config = dict(
    num_hidden_layers=10,
    hidden_size=224,
    num_attention_heads=4,
    num_key_value_heads=4,
    head_dim=64,
    intermediate_size=896,
    vocab_size=4096,
    hidden_act='tanh_gelu',
    norm='layernorm',
    norm_place='pre',
    norm_eps=1e-05,
    positions='rope',
    rope_theta=20500.0,
    rope_fraction=0.75,
    qk_norm=False,
    attn_scale=0.125,
    bias='none',
    tie_word_embeddings=False,
    parallel_block=True,
    init='normal',
    init_std_qkv=0.0443,
    init_std_o=0.0549,
    init_std_up=0.0633,
    init_std_down=0.0633,
    optimizer='soap_variant',
    learning_rate=0.0122,
    weight_decay=0.0,
    lr_head=0.0139,
    max_grad_norm=2.0,
    warmup_steps=200,
    schedule='wsd',
    decay_fraction=1.0,
    decay_shape='linear',
    final_lr_fraction=0.0,
    batch_tokens=131072,
    max_seq_len=512,
    doc_mask=True,
    z_loss=1e-05,
    train_tokens=395900000,
    max_steps=3021,
    dataset='wikipedia_en',
)
Each number is 128 + 24 x the weight over its row's rms, rounded and kept within 0 to 255. Layers, rows and columns count from 0. The size above them is the row's rms in percent of the matrix's.

# layer 3 MLP down (transposed), 896x224, rms 0.0633, rows 393-423, columns 0-111
size [ 94 103 104 113 110  93  93 101  90 100 103  91 101  93  89  96 103 110  95  90 110 106  93 111 101 102  96 110 105  92 100]
[[117 127 116 130 111 105 158 100 168 123 150 115 155 113 156 115 178 151 154  98 139 145 121 149 154 103 129 138 126 172 118 113 107 141  87 127 125 119 108 189  94 148 143 159 118  99 145 129 149 107 137 142 116 125 142 125 147 106  79 110 143 122 104  75 111  71 105 157 138 102 147  98 115 187 143  89  91 116 117 164 143 146 142 108 135 155 154 111 119 140 110 132 112 118 131 118 124 111 148 131 125  89 189 120 138  93 104 103 123  97 131 161]
 [112 125 124 128 146 119 164 142 164 148 127 116 113 156  90  77 135 137 159 127 118 131 170 109 121 121 171 115 128 140  79 145 103 142 127 102 164 135  95 128 104 145 132 154 128 122 172 150  97 159 149 128 149 113 108 126 106 102 161  88 114  91 136 113 103 122 108 131 125 114 139 140 144 127 149 169 137 161 137 148 143 117 159 130 135 105 127 121 120 127 155 142 135  98 145 109  42 170  86 149  85 151  68 126 148 115 139 147 111  97  87 143]
 [101 166 111 150 163 156  84 142  85 142 162 155 105 137 105 132 125 123  96 121  87 172 118 171  94 116 154 162 120 178  89 141 148 117 140 126 105 157 127 150  97 130  95 104 131 129  95 149 121 127 129 117 131 162 158 138 131 115 147 144 130 163 159 163 133 138 103  81 154 149  99 155 165 117 175 168 119 113 132 147 110 150  96 107 110 108 145 149 117  92 123  84 114 142 152 113 102 101 101 139  98 105  76 128 106 114  89 141 168 120 111 146]
 [149 142 132 134 115 155  78 115  95 134 150 111  80 107  63 104 167 117 123 126  92 145 101 138 104  87 128  80 104 137 125 119 130 147  82 110 163 101 106 101 118 133  95 123 143 102 101 139 119 119 132 139 144 136 136 154 101 145 141 124 116 114 135 162 140 161 136 158 125 133 128 117 121 190 104 130 153 156 130 141 128 123 179 122 158 133  92 107 109 124 127 149 117 106 150 101 141 149 135 127 127 104 120 134  92 157 164 157 129 135 149 117]
 [109  87 117 136 122  86 155 129 128  93 119 125 169  87 151 120 151 140 118 131 155 112 148 131 164 128 115 105 116 154 151 143 131 128 125 126 149 127 154 148 136 135 105 184 105 137 164 104 131  64  72 134 139 132  77 111 120  96 102 107 151  95 100 135 122 108 153 102 155 109 111 101 117  95 177 115  96 171 107 142 139 153 166 117 117 152 139 106 141 126 152  96  93 100 113 158 151 147 129 139 147 116 157 139 127 156  69 143 138 144 116 151]
 [103 139 121 148 119 144 158 136 178 135 145 135 135 167 112 132 152  82 107 118 174 170 140 115 113 120 133 164  82 127 128 100 141 128 128 122 122 155 144 131 119 103 117 163 141  82  97 120 158 103 110  94 155 143 123 111 112 141  94 112 146 109 147 118 154 103 110 135 141 113 140 139  89  96 175  79 127  98  99 160 125 161 110 148 113 115 133 126 133 100  82 135 113 139  84 168 113 146 144  96 114 181 149 139 145 131 131  77 122 162 164 161]
 [139 107 119 163 120  93 109 126 105  87 163 117 104 110  94 175 149 109 118 152 137 111  97 136 179  56 122 166 114 121  96 142 164 150 128 101 150 123 118 134 112 121  90 139 122 151 127 171 108 157  95 132 122 124 149 131 171 107 162 160 124 119 102  79 143  86 107  81 130 111 130 130 153 126 164 135 123 126 137  89 129 137 150 157 115 124 110  79 153 108 143  69 114 178 184 148 166 144  96 153 161 149 153 125 127 142 143 128 122 160 143 133]
 [116 122 130 100 129  80 163 140 109  94 114 150 162 127  92 115 156 183 143 109 133 104 108 108 126 129 115 143 114  97  98 118 145 115 115 110 112 113 131 137 137  56 152 143 132 125 125 153 131 151 135 125  97 134 119  85 117 152 106 140 139 164 135  50 180 120 108 138 127  94 154 106 134 136 154 126 104  92 146 141 102 111 111  81 127 102 138 176 122 130 104 125 120 142 104 126 101 116 152 116 132 103 110 135  95 147 110  93 145 126 168 105]
 [128 117 126  94 161  98 132 125  97 122 153  93 127 116 112 145  87 148 155 127 126  79 126 151  93 121 151 123 128 126 131 170 148 126 101  90 155 149  86 120 117 161 141 176 147 137 111 169 132 108 105 105 113 103 130 104 115 139 102 147 121 106 128 129 126 153 121  67 138 141  86 148 136 105  76 110 123 133 118 144 134 118 141 123 115  89 119 146 145 117 184 151 125 114 105 117 159  95 113 128 185 137 148 145  90 117 112 161  88  96 104 151]
 [140 134 171 149 144 107 109 132  95  83 109 122 137  89 138 166 148 105 151 131 149 110  93 151 183 101 156  85 142 133 169 106  91 136  70 137 162 139 121  41 113 124 105 119 118 147 100 146 116 115 148 123  97 182 151 113 118 120 153 152  99 171 123 147 116 125 110  84 178 166 175 150 122 183 122 137 158 120  95 147 139 136 129 135  93 165 160 103 156 137 113 119 125 124 151 121 120 129 158 126 135 121 140 133 145 129 163 178 138 116 139  68]
 [103 117  89 125 161 168 148 102 135 152 133 110 116 172 189  84 110 131 142 145 170 130 112  92 114 128 127  70 116 159 144 116  89 101 142 101 135 125 162  99  88 130 141 125 143 117 170 145 103 101 137 139 115 133 164 150 142 119 145  90 160 100 185 162 167 130  97  99 176 114 112  90  93 129 142 112 138 163  99 151 153 114 149 138 126 148 123 123 111 166 107  91 124 109 117 131 139 143 156 150 126 135 174 112  91 125 104  98 142 133 134 135]
 [104 138 148  73 123 119 152 148 173 114 117 116 159 101 153 121 105  81 132 135 116  82 122 126 149 160 127 154 146 115 124 103  98 135  91  77  93 137  90 125 109 112 146 137 112 106 141 120 114 117 106 124 106 106 145 133 123 112 112  72 130  66 178 132 117 149 157 135 135 125  91 127 138 169 177 132 129 142 128 123 144 163 144 147  85 121 165 126 119 126 137  90 116 132 126 170 129 119 130 139 122  94  93 121 103 128 123 106 124 119 155 152]
 [178 113 152 146 116 152 115 167 137 130 148 149 142 136 130  93 127 125  98 119  84 162 137  91 132 145 111 162 114 108 103 145  83 101 155 100 126 141 124 157 157 178 106 136 135 176 142 157 142 127 138  87 147  74 163  97 108 155 185 128 104 115 124 141 134  98 118 126 130 133 141 162 136 133 117 116 134 161 123 125 134 103 144 123 120 155 127 117 106 146 165 111 147  83 131 108 184 141 119 182 147 120 125 110 108 118 100 129 120 115 108 118]
 [120 181 157 115 151  97 124 133 110 144 117 148 145 136 127 150 133 125 134 119  92 120 110 108 129 114 125 108 145 126  92 124  82  98 160 123 111 164 140 147 150 150 116 168 118 107  90 158 133 132 173 118 105 192 132 157 118 146  90 139 100 136 153 112 121  85  90 163 148 102 154  83 110 156 130 178  79 109 130  93 120 121 132 114  61 157 126 123 140 135  85 136 108  92 141 143 139 131 128 136 112 127 151 150 132 151 149 156  89 101 136 113]
 [113 133  98 144 129 154 122  90 176 113  99 172 124 154 115 149 126 116 112 169 135 132 130 128 112 174 140 120 139 135 123 113 112 132 160 140 128 121 171  95 125 150 122 131 134  86 107 108 122  95 121  95 122 174 113 133 123 102 122 150 112 135 120  87 167 128 100 168 146  87 176 117 175 110 119  80 131 102 145 170  91 173 106 108 128 144 112 134 112 126 146 124  97  94 123 121 151 185 157 120 141 185  88 120 127 117 109 120 125 142 103 137]
 [106 178 136 115 126 136 107  92 138 114 143 158 125 143 137 147 137 107 107 116 120 150  90  88 123 155 116 149 149 142 115 131 107 165  94 130 150 117 172 132 147 150 127 110 155 119  94 121 124 130 132 117  99 154 137 131 104 125 140 139 114 183 151 150  85 132 149 122  75 101 135 104  85 122 157 175 120 164 161 103 123 142  99 168 124 163 139 150 131 135 127  71 176  97 116 110 110 100 144 126  98 136  84 100 127 136  92 121 116 120 109 134]
 [120  93 156  93 145 160 144 118 133 145 103 137 135 135 126 132 151 112 130 120 118 158 129  74 125 134 138 139 161 113 135  80 127  80  93  94 104 132 144 148 162 149 146 117 113 170 120 151 119 116 131 165 122 113  76 139 112 122 151 135 121 109 146 150 160  87 142 162 143 146 130  75 120 151 123 184 117 114 163 125 105 104 115 145 167  90 147 101 148 153 132 100 132 139 143 140 178 149 186 162 115 132 121 141 111 108 140 110 169 139 122 127]
 [115 163 161  94  79 165 173 158 124  67 142 150 129 120 164  54 108 149 117 138 159 144 150 119 107 133  97 109 110 150 157 131 103 107 129 101 120 144 138 134 132 144 137  75 126 178 107 113 112 128 116  92 117  86 141 110 162 129 134 164 167 129 130  87 123 115 111 106 108  82 127 144 120 161 124 109 143 119 116 130 161 128 110  80 147 117 129 152 117  91 155 136 127 148 137 115  92 123 113  90 121  97  77 138 141 103 112 105  84 150 127 122]
 [136 109  82 134 134 138  79 150 141 149 121 147 176 139 121 134  92 143 108 117 120 160 139 151 133 134 146  95 148 116 124 119 114 171 137 170 108 148 130 145 109 122 140 143 165 137 151 132 133 162 153 123 117  98 130 126 127 168  98 153  83 130 104 142 114 155 120 139 134 115 154 149 188 142 143 156 133 123 100 155 130 111 143 141 145 108 115 151  94 135 101 108 163 118  92 139 102 111  92 169 118 108 126 133 138 117 123 110 178 111 127 139]
 [132 145 118 128 116 101 137 154 111 163 145 149 119 102 109 201 151 130 154 161 131  98 113 117 123 126 135  81 118 139 182 125 112 122 138 127 142 140 123 112 149 134 115 137 138 118 153 135 124 177 147 120 115 180 102 139 142 111 103 121 119  77 123  58 132 113  78 129 115 112 143 127 138  89 177  64 104 107 102 169  98  85 115 148 131 164 114 140 108 124 163  92 117 118 129 100 112 102 126 118 126 132 158 152 100 145 168 125 110  98 157 116]
 [138 156 108 130 144 124 126 108 121  88  81 131  82 126 130 106 131 122 148 131 120 114 123 144 112 133  89 136 157 132 148 103 110 140 106 124 123 132 105 132 144 142 121 145 112 130 170 163 133 119 137 148 149  48 155 129 147 133 120 133 143  66 130 140 124 156 118 135 137 158 141 118 134 101 120 101  94  96 176 111 148 101 163 139 152 120 100 100  64  96 102 140 126 114 146 121 113 130 141 114 106 107  76 134 124 143 119 109 127 131  97 145]
 [126 125 127 126 129 158 123 134  91 153 143 164 157 121  84 111 112 146 122 155 109 125 143 180 157 119 123 135  93 123 103 163 139 157 125 139 110 200 133 103 110 134 141 137 123 133  62 136 119 134  97 116 141 157 164  92 161 135 146 143 177 119 144 114  70 124 169 144 132 132 145 149 111 144 118 132 144 154 105 150 169 134 127 129 119 115  77 117 116 109 168 111 115 147 173 147 101 106  74 144  96 117 148 172 156 107 145 118  97  99 113 100]
 [174 124 163 131 143 118 139 148  91 122 130 121 109 136 156 143 111 168 163 106 133 136 112 119 135 109 169 140 122 168 135 174  80 122  49 140  75 118 135 203 130 130  99 194 109 142 125 147 142  94 181 130 131 131 114  87 115 121 138 135 149 136 112 129 136 125 117 129 136 133 123 137 163 135 121 147 136 134 127 152 143 158 128 133 112 124 204 112 138 133 103 116 105 139 113 111 147 126 112 118 133  90 148 143  97  93 104 135 113 179 113 139]
 [129 132 141 138 143 107 129 147 119 109 100 149 154 143  71 115 155 111  84 129 151 137  91 116 166 119 172 151 142 158 126 118 145 143 130 161 100 132 124 105 139 137 120 133 157 105 139  95 114 106 126 110  87 121 119 130  89 108 163 111 144 133 101 105 186 149 124 117 104 123 124 127 142 135 135 143 150 174 149 153 159 147 162 139 192  94 113 162 159 120 148 149 137 130 131 143 127 114 175 121 113 149 141 118 109 131 177 118  61 131 123 139]
 [112  96 134 115 105 131 140  97 141 127 129 107 131 101 109 125 113 154 142 114 112 118 132 123 113  76 177 130 158 106 134 110 113 164  82 155 134 136 121 123 178 116  98 110 133 116 120 103  95 151 140 145 161 117 147 151 118  96 131 121 116 153 104 140 132 124 142 152 192 117 139 139  85 163 160 126 140 150 154 119 144 176 103  75 131 141 182 142  65 112 157 104 132 115 138  94 164 129 105 159 150 133 122 172  84 131 145 158 157 122 129 155]
 [109 132 123 153 145 152 158 145 107 180 165 121 117 142 163  99 107 124 127 142 163 184 104 129 106 130 110 109 138 156 107 129 142 137 133 129 139 114 159 123 156 105 124 145 113 103 136 139 121 137 166 146 111 134 122 126 102 159  90 148 170 129 103 123 142 126 153 138 141 141 149 109 140 171  94 135  83 101 107 101 121 109 103 112  50 162 164  94 120 125 111 162 135 101 181 128 139 126 161 124 101 131 143 106 116 123 118 122 124 141 137 120]
 [114 163 149 110 119 125 134 115 110 129 142 109 140 127 160 143 122 125 128 147 134 138 103 146  94 110  95 104 149 146 146  96 108 142 145 102 148 119 136 158 170 134 178 115 107 148 143 102  95 169 119 169  98 104 114 141 113 103 131 165 139 133 146 132  99 126 155 120  96 154 135 153  79 123 140 117 115 141 106  58 122 136  98 156 172 115 143 108 116 139  81  75 105 147 153 102 142 117 169 101 109 109 129 144 134 103 161 137 114 117 132 156]
 [136  94 138  95 142 110 167 130 142 143 149 124 112 133 123 109 140 124 118 155  89 115 131 117 149 105 147 145 152 144 127 137  97 121 141 110 157 144  89 125 104 121 138 168 139 112 114 164 139 130 106  95 122  77 162 145 151 126 112 143 127 115 180 149 180 123  98  81 173 117 131 121  92 137  91 136 141 108 146 161 137 120 115 127 126 158 103 148 164 132 130 183 138 129 148 109 140  79 171 152 105  72 130 134 161 114  98 103 112 132 117 140]
 [ 84 124 115 106 133 133 125 126 108 135 174 109 149 150 106 132 142  71 105  81  88 107  84 149 156  82 105 109 160 150 104 111 170 134 168 133 115 105 153 113 120 121 156 159 132 127 118 166 146 179 131 163  98 107 138 131  98  90 112 143  99 177 146 133 134 110 136  99 100  90 128 103  93 119 152 148 109  95 136 123 107 124  92  84 130 135 161 160 129 120 140 155 110 130 170 139 137 111 115 184 138 156 104 132 118 133 114 152 160 125 126 150]
 [125 125 146 130 119 142  91 135 103 118 141 147 145 121 152 149 120  83 131 127  99 176 147 121 126 100 111 190 139  99 123 160 174 124 130 174 107 152 132 143 127 177 159 163 109  87 127 103 139 114 153 158 167 149 120 136 182 129 149 162 151 141  93 106  87  93 163 139  99 167 137 117 153 143  94 126 144 112 105 117 167 146  58 137 134 115 107 131 141  92 141 189 108 128  98 106 124 163 103 112 106 135 137 147 159 140 172 101 110 120 111 109]
 [130 117 158 102 104  81 119 110 118 137 146 131 140 129 135 137 172  95 144  98 104 149 144 133 146 127 109 137 144 107 126  96 156 120 150 126 113 149 137 122 109 141  88 169 109 105  97 145 147 104 115 113 137  88 151 125 158  59 135 108 150 106 121 125  93 134 147 110 144 108 137 123 202 147 114  77 141 150  83  88 137 143  84  95 122 106 111 130 155 143 130 129 169  73 132 127  85 192 137 136 125 152 137  86 101 125 140 132 160 124 120 124]]
# layer 3 MLP up, 896x224, rms 0.0634, rows 394-424, columns 0-111
size [102  94 105 108  97 103  96  95  93  95  91  93  92  99  98  99 104 104  92  99 100 101 102  97 102  95  99 105 100  97 103]
[[109 160 100 119  90 139 116 169 121 119 128 110 116 129  98 139 137 121 117 136 177 151 106 125 111 120 128 129 116  86 115 129 116 119  77 152 140 120  72 122 100 126 145 126  92 149 156 114  96 135 165 104  89  58 128 124 164 134 132 195 149 115 119 135 120 147 101 134 158 135 147 137 146 154  76 130 125 147 112 143 116 117 138 115 125 139 127 154 120 126 149 130 107 154 140 143 124 133 147 149 108  99 136 128 104 131 141  68 110 135  60 113]
 [109 124 145 101 125  98  97 144 125 183  99 131 135 171  73 160 155 107 110 155  89 116 138 115 159 109 146  86 121  93 170 129 156 118 139 114 129 147 115 152 108  84 124 125 111 116  99 113 162 135 132 121 124 167 137  90 141 160 127 128 156 124  96 135 171  94 159 137 158  92 121 127  84 128 118 150 148 150 112 167 155 153 152 163 109 114 118 139  79 136 134 143 157 129 136 145  91 122 136 122 103 118 153 111 120 145 101 112 112 172 177 157]
 [152 124 141 146 151 122 105 100 131 107 143 114 211 139 169 184 153 121 166 134 157 162 139  90 138 157 150 118 179 107 149 129 141 151 138 163 142  95 121 152 152 144 141 139  92 120 119 167 100 119 127 146  93 154 146 141 122 151 128 151 126 112 148  55 147 129 111 119 117  90 122 107 155 182 137 136 154 131 118 127 151  86 126  84 126 150 132 164 148  94 108 129 174 146 170 134 134  78 133 171 139 123 135 157 137 165 125 104 117 127 188 156]
 [135  72 148 176 118 154 107 144 134 163 159 155 126 127 121 168  61 102 144 124 134 126 115 117 104 134  81 136 136  89 121 159 131 122 111 132 127 173 121 126 113  83 105 113  85 151 114 118 159  90  58  66 106 119 157 139 106 152 167 132 124 169 123 136 137 112 146 141 110 150 111 102 126 151 147 150 156 151 168  99  99 116 137 119 156 188  92 140 122 146 158 142 119 154 138 126 102 123 156 152 119 121 116 119 103 166 150 174  67 133 164 120]
 [104 129 118 120 105  99 147 128  94 115 133  96 115 124 144 145  95 163 129 174 139  95 144 128 132 151 132  99 164 129 137 134 147 107 152 133 118  80 127 147 165 159 104  96 140 134 136 145 121 154 141 188 119 148 122 132 154 150 158 133  70 141  97 149 125 155 147 101 151 144 123 161 160 147 116 162 108 141 100 120 138 121 152 120 105 151 141  90 135 193 144 126 135 140 151 142 181 122 151 157 126 120 107 122 108 190 102 145 111 121 105 101]
 [113  98 113 162 113 153 145 158  93 128 120 115 132 134 140  95  83 100 161 116 107 134 146 130  68 177  79  93 136 139 157 131  94 102 141 137 192 112 168 161 109 151 105 120 181 133 109 120 113 100 132 118 128 122 136 101  97 146  87 126 130 133 164 102 143 139 153 151 129 161 117 137 131 140 121 123 126 169 160 125 171 164 139  88 139 138 129 188 111 149  81 165 184  85 136 108 104 150 113 123  66  79 127 122 119 175 120 154  90 100 125 124]
 [113 147 137 126 109 138 116 129 170 139  93 102 128 137 103 136 148 129 121 144 127 107 164 152 129 120 123  78 130 141  71 125 173 139 162 187 145 141 155 117 127 155 124 102 145 135  91 143  79 110  90 100 150  78 113 153 115  99 159 110 161 114  97 113 142 137 129 120 126 129 131  96  81 125 101 100 115 145 148 112 208 130 152 167 123 134 132 119 158 112 123 133 104 117 163 129 120 145 131 123 141 150 145 144 163 127 124 123 136 140 105 141]
 [114  99  99 173  88 137 132 189 139 155 129 126 131 171 123 147 158 162 143 141 166 126 150 130  88 133 140 110  92 166  97  84 161 108 128 131 144 147 132 152 121 137 139 111  80 144  99 111 151 110 112  94 156 120 115 134 108  78 130 112 165 120  94 160 118 133 106 117 101 128 121 135 157 120 107 144 118 132 125 144 141 119 108 116 169  99 139  94 144 157  83 118 157 153 166 146 118 121 105 136 136 101 106  91 111 140 185 124 129 143 110  96]
 [145 130 117 122 162 149 169 138 118  90 128 124  80 149  73 122 147  94 145  80 142 142 124 134 146 155 143 112 114 108  95 107 108 109 139 130 138  96 181 109 110 149 112 129 129 125  74 142  89 120 137 167 143 105 104 124 176 171 105 140 122 160 152  89 139 148 148 151 148 101 154 114  94 145 181 104 106 129 124 149 143 142 139 131 162  96 139 128 125 126 167 165 130 153 143 122 113 154  92 148 155 124 171 144  96 154 131 129 167 144  85 139]
 [ 88 128 158  93  95  97 116 130 133 178 107 139 130 120 121 138 121  97 111 133 116 103 113 158 105 120 111  81 140 148 111 135 110 116 155 129 112 105 146 116  95 114 113 144 147 104 113 137  97 103  90 107 112 172 120  80 172 125 146 151 136 143 150 113 153 165 143 160 120 126 175  96 132 120 142 152 133 105  81 113  95 119 126 118 121 114 114 102 127 146 121 112 138 114 176  92  90 140 129 159 143 120 101 101  98 100 188 139  83 158 114 136]
 [ 97 140  86 128 118 126 101 140 102  81 101 148 117 119 130 129 150 139 120 120 150 135 114 129 156  95 134 173 121 142 151 159 175 154 137 114 189  83 151 111 128 101 106  91 122 182 121 116  96 121 140  98 148 139  98 120 117 124 145 131  96 136  89  82 100 113  89  99 182 102  81  92 151 131 130 123 128 112  96 122 137 116 129 116 136 116 125  95 121 139 169 134 123  92 129 132 175 153 171 108 142 151 121 123 129 105  97 120 122 161 132 114]
 [139 135 162 135 144 120 163 130 130 141 149 139  97 139 132 140 124 146 131 138 143 104 126 154 176 145 136 120 143  93 128  57 129 177 117 156 132 117 124 117 104 107 137 177 139 184 193 146 123 114 110 124 147 115 116 181 139 147 115 174 141 135 143 155 115 124 129 125  90 120 101  56 134 125 112 154 138  80  92 136 119 108 123 106 116 131  73 158 170  97 152 153 144 106 119 131 103 118 163 112 155 157 162 112 130 157  90 100 130 136  77 143]
 [135 154 107 125 137 107 127 142 137  94 124 122 103  92 137 122 102 148 146  93 146 145 180 103 151 147 136 141 134 138 135 114 118 136 109 112 127 110 115 182 137  92 114 163 151 135 138 121 105 146 117  78 188 159 150 135 124 117 119 166 104 133 146 151 168 134 131 103 113 141 138 157 170 167 141 139 122 138 146 153 128  77 123 116 131 111 147 100 134 112 134  92 143 104 162 105 169 124 151 110 132 157 100 134 125  92 131 128 109 128 125 163]
 [111  76 123 141  98 167 120 142 122 117 194 124 158 132 146  95 153 134 117 136 128 109 124  96 125  87 136 148 146 149 134 120 119 131 104 132 103 112 142 141 115 125 115  95 134 137 143 153 127 150 122 139 126  99  75 157 165 164  99 142 125 110 166 137 105 142 108 115 191 120 145 107 104 115 163 167  94 117 132 130 178 148 127 130 147 149 175  96 162  79 107 127 112 127 150 143 146 128 109 149  78  97 156 131 143 141 116 122 103 100 113 147]
 [117 145  86 117 116 142 169 140 110 139 151 139 111 123 142 112 107 120 132 122 159  93 114 136 149 157 178 146 137 136 117 160 123 120 114 119 150 143  99 124 116 163 119  78 126 144 132 140 176 133 104 106 134 116 142 125 165 109  86  89 170  64 151 154 132 136  93  99 134 125  91 168 122 130 137 111  92  77 116 122 111 117 109 148  83  95 114  77 125 116 131 111 129 139 132 172 141 144 165 131 107  84 129 167 113 148 164 105 125 128 153 101]
 [ 89 120 121 143 139 151 157 183 120 130 100 118 117 134 104 137 102 155  62  94 137 111  94 202 147 124  95 105  71 132 120  83 110  90 137 143 132 101 177 127  90 133  75 131 111 132 123 155 146 131 151 108 125 125 132 106 132 156 136 169 137 130 101 154 123  86 123 109 111 157 179 132  96 128 152 156 181 136 129 115 130 131 156 120 153 135 131  89 146 151 137 141 151 111 108 134  79 131 123 126 180 135 120 145 125 125 145 165 101 111  75 105]
 [154 153 117 135 118 143  94 113 123 150 174 129 138 162 205 105  93  70  93 128 151 118 128 118 103 172 176 164 109 111 215 118 143 132 167 107 153 121 161 146 120 125 127 126 148 113 130 169 100 123  94 176 125 164 158 125 110 106 136 129 106 190 128 209  94 157 121 124  87 163 115 140 129 155 114 122 129 127 144 123 132 128 149 153 116 148 128 122 141 135 174 123 138 155 125 146  90 117 151 130 123 112 108 129 147 106 145 129 177 142 100 106]
 [148 119 152 136 105 109 148 120 128  75 147 130 123 136 153 140 178 136 143 135 166 123 136 128 133 159 160 127 140 139 100 126 110 102 119  92 119 136  86  80 116 135 112 132 143  96 119 112 127  64 121 161 104 118 193 123 127 140 124 130 147 110 138 158 111 116 157  85 118 140 153 107  91 129 135  87 136 120 152 157 175 169 124 119 111 116 153  96 135 160 140 122  94 112 113 121 127 178 171  86 110 133 131 149 132 128  95 162  83 114 138 140]
 [129 124 175 121 108 126 120 106 154 118 154 104 164 144 112  98 141 122 112 106 131 153 140 139 111 129 117 167 152 133 118 139 133 135 102 131  93 122 128 113  99 101 122 158 126 112 134 152 117 120 146 102 129 125 165  75 153 136 143 147 146 177 152 137 126 105 188 151 115 105 162 118 142 145 142 138 137 174 158 101 126 145 138  86 107  84 157 150 159 109 147 177 122 104  95 114 127 164 157 154 146 113 118 124 159 160 105 143 155 157 118 142]
 [159 169 159  99 123  93 109 140 137 111 160  94 157 132 113 144 142 145 104 108 144  71 109 113 127 123 142  91 154 109 128 114 152 130 154 139 139  66 134 128 134 147  94 122  83 126 108 126 142 118 125 131 105 109 106 136 151 140 118 123 142 116 114 161 165 105 135 135 101 120 145 126 125 132 101 170 143 154 125 139 156 130 119 141 133 156 117 138 151 121 136  96 109  80 107 124 154 146  82 121 141 100 136 157 129 144 122 134 147 164 166 114]
 [154 109 165 114 159  86  92 127 127 163 127  94 114 135  90  72 153 123 103 108 147 125 103 139 168 145 162 131 155 119 135 144 139 141 171 127 160  95 111 162 124 152 155 132 174 114 109 128 134 165 145 101  93 133 109 105  80 144  93 101 100 107 133 110 161 110 121 114 102 118 111 147 149  79 130 153 116 145 131 133 137 112 111  88 138 102 103 120 129  99 165 123 119 162 169 132 155 136 111 165 128 149 103 153  82 108 127 159 119 148  91  79]
 [124 124 141 179 157 106 134  94 103  69 122  87 118 118 119 104 138 107 135 138  87 141 136 143  78 160  87 174 127 152 130 145  93 162 125 135 177 113 128  95 152  91 182 117 151 113 120 156 115 142  93 137 122 124 128 121 135 152 134 110 104 112 119 147 145 176 137 139 103 123 134 119 132 120 123  96 106 128 140 153 159 110 149 110 131 125 117 125 133 124 134 143 127  98 141 103 169 159 119 154 129 152 124 123  88 186 155  85 113 139 125 130]
 [105 108 114 105 154 133 135 122 142  99 138 104  93 103 137 138 132 161 169 119 137 123 107 152 167 132 122 108 125 108 105 136 119 147 125 157 100 134 116 146 158 137 150  98 112 124 113 143 100 133 118 134 102 108 129 160 190 117 105 100 131 148 124 152 120 159 160 167 133 140  96 112 133 124 172 134 119 154 164 137 178 156 154 134 186 160 145 101 150 123 142 112 143 163 117 121 124 149  58 141 113 133 115 143 105 133 125 140 164 175  98 124]
 [149 159 131 131 158 101 139 143 164 124 119 125 108 159 122 153 122 104  64 134 110  79 118 134 147  88 144 134 129 123 123 122 131 128 189 107 108 119 150 120 126 108 132  78 101 174 171 131 131 112 130 175  82 136 151 100 145 164 128 112 134 163 148 110 127 157  98 161 112 121 119 104 136  94 163 133 125 141 120 139 145 111 145 111 176 141 164  98 143 157 130 126 149 126 129 136  99 115 143 123  89 131 115 135 166 106 135 138 151 116 140 175]
 [136 108 103 111  98 134 145 108 130 121  91 110 103 121 108 111 111 135 138 115 113 136 149 160  89 169 129 153 132 114 177 130 144 124  96  99 117 109 164 130 110 160 136 126 143 140 125 146 148 142 149 154 123 157 156 132 104 144 138 104  99 111 163 108  94 136 158 110 152 124 148 176 101 106 150 137 161 139 154 136 167  84 120  60 149 134  85 166 110 109 120 148 118 109 147 161 100 160  99  87 105  88 108 121  79 168 136  94 128 127 147 103]
 [ 81 136 156 158 100  93 145 124 156 117  93 135 115 146 130 154 143 132  99 133 159 141 127 135  79 132  81 121 141 131 138 126 130 111 155 118 143 131 162 121 133 157 134 117 108 152 169 148 135 114  87  97  78 101 148 119 122 145 119 119 173 123 123 116 143 103 121 137 129 121 143 166 140 142 138 150  91 138 123 114 125 108  83 135 134 119 172 146 131  94 155 182 113 133 141 131 132 190 139 155 109 151 118 124 108 103  85 121 132 156 131 101]
 [103  92 127 121 156 161 106 147 139 113 129 124 112 159 158 127 125 119  86 109 119 102 134 129 137 117 135 112 111 155  94  89 138 147 132 124 115 113 140 209 134 137 120 111 117 137 107 128 186 135  95  81 114 142  81 150 137 129 105 128 132 157  97 132 142 103 152 165  99 108 191 158 130 158 183 133 136 141 139 181 109 145 109 147 105 124  94 140  90 120 163 122 145 150 161 111 165 113 103 141 134 100 108 129 124 145 113  91 108 149 104 108]
 [130 166 112 109  87  84 136 137 141 146 133  96  93 105 156 128 127 175 108 134 126 123 122 173 182 114 123 134 160 124 128 149 149 164 118 129 108 159 135 171 109 109 130 167 101 113 107 176  84  87 134 143 112  89 157 143 105 106 146  88 118 130 141 130 147  98 123 170 125 122 162 120 126 138  91 117 139 136 110 104 143 145 157 135 131 145  99  99  86 135  94 144 175 151 133 124 103 129 114 181 153 156  89 164 110 105 113 137  88 168 121 136]
 [109 128 103 147 138 103 189 138 118 140 143 115 121 160  95 138 139 131 107 133 120 119 118 103 103 122 140 105  91 132 120  92 122  88 126 116 151  99 156 126  80 104 154 135 108 136 152 156 127 125  98 106  96 115 134 155  83 126  85 140 119 158 147 168 144 142 120 139 155  69  95 127  83 127 132 135 129 184 146 120  92 144  94  93 121 124 129 111 132 147 135 133 129 118 127 115  59 109 151 160 128 126  71 112 125  97  84 144 124 116 120 138]
 [103 116 126 150 138 144 126 163 122  82 162 140 137 155 121 142 130 133 128 123 149 109 182 114 111 133 127 115 126 135 131  96 128  68 145 121 150  85 150 172 123 133 107 137 118 132 130 142 168 101 144 115 105 102 135 112  96 155 145 163 112 124 113 152 164 108 114 167 115 135 155 131  99 131 106 137 120 115 144 137 101 108 131 126 144  98  94  90  83 114 142 119 115 129 155 120  79 105 132 162  93 104 103 161 115 142 113 155  97 124 161  82]
 [ 97 100 140 122 119 143 109 135 128 150 120 122 139 113 155 137 131 109 106 126 152 153  99 157 109 162  91  97 122 176 133 134  94 138 149  70 115 158 108 141 112 113 118 102 107 147 131 114 183  59 100 137 151 104 146 116 118 166 120 145 162 129  60 144 133 104 120 126  81 121 122 121 134 139 154 174 137 117 109 153 132 135  94 118 121 159 111  97 128 124 130 137 133  88 110 108 132 127 107 124 153 136 173 119 109 144 105 103 101 124 150 119]]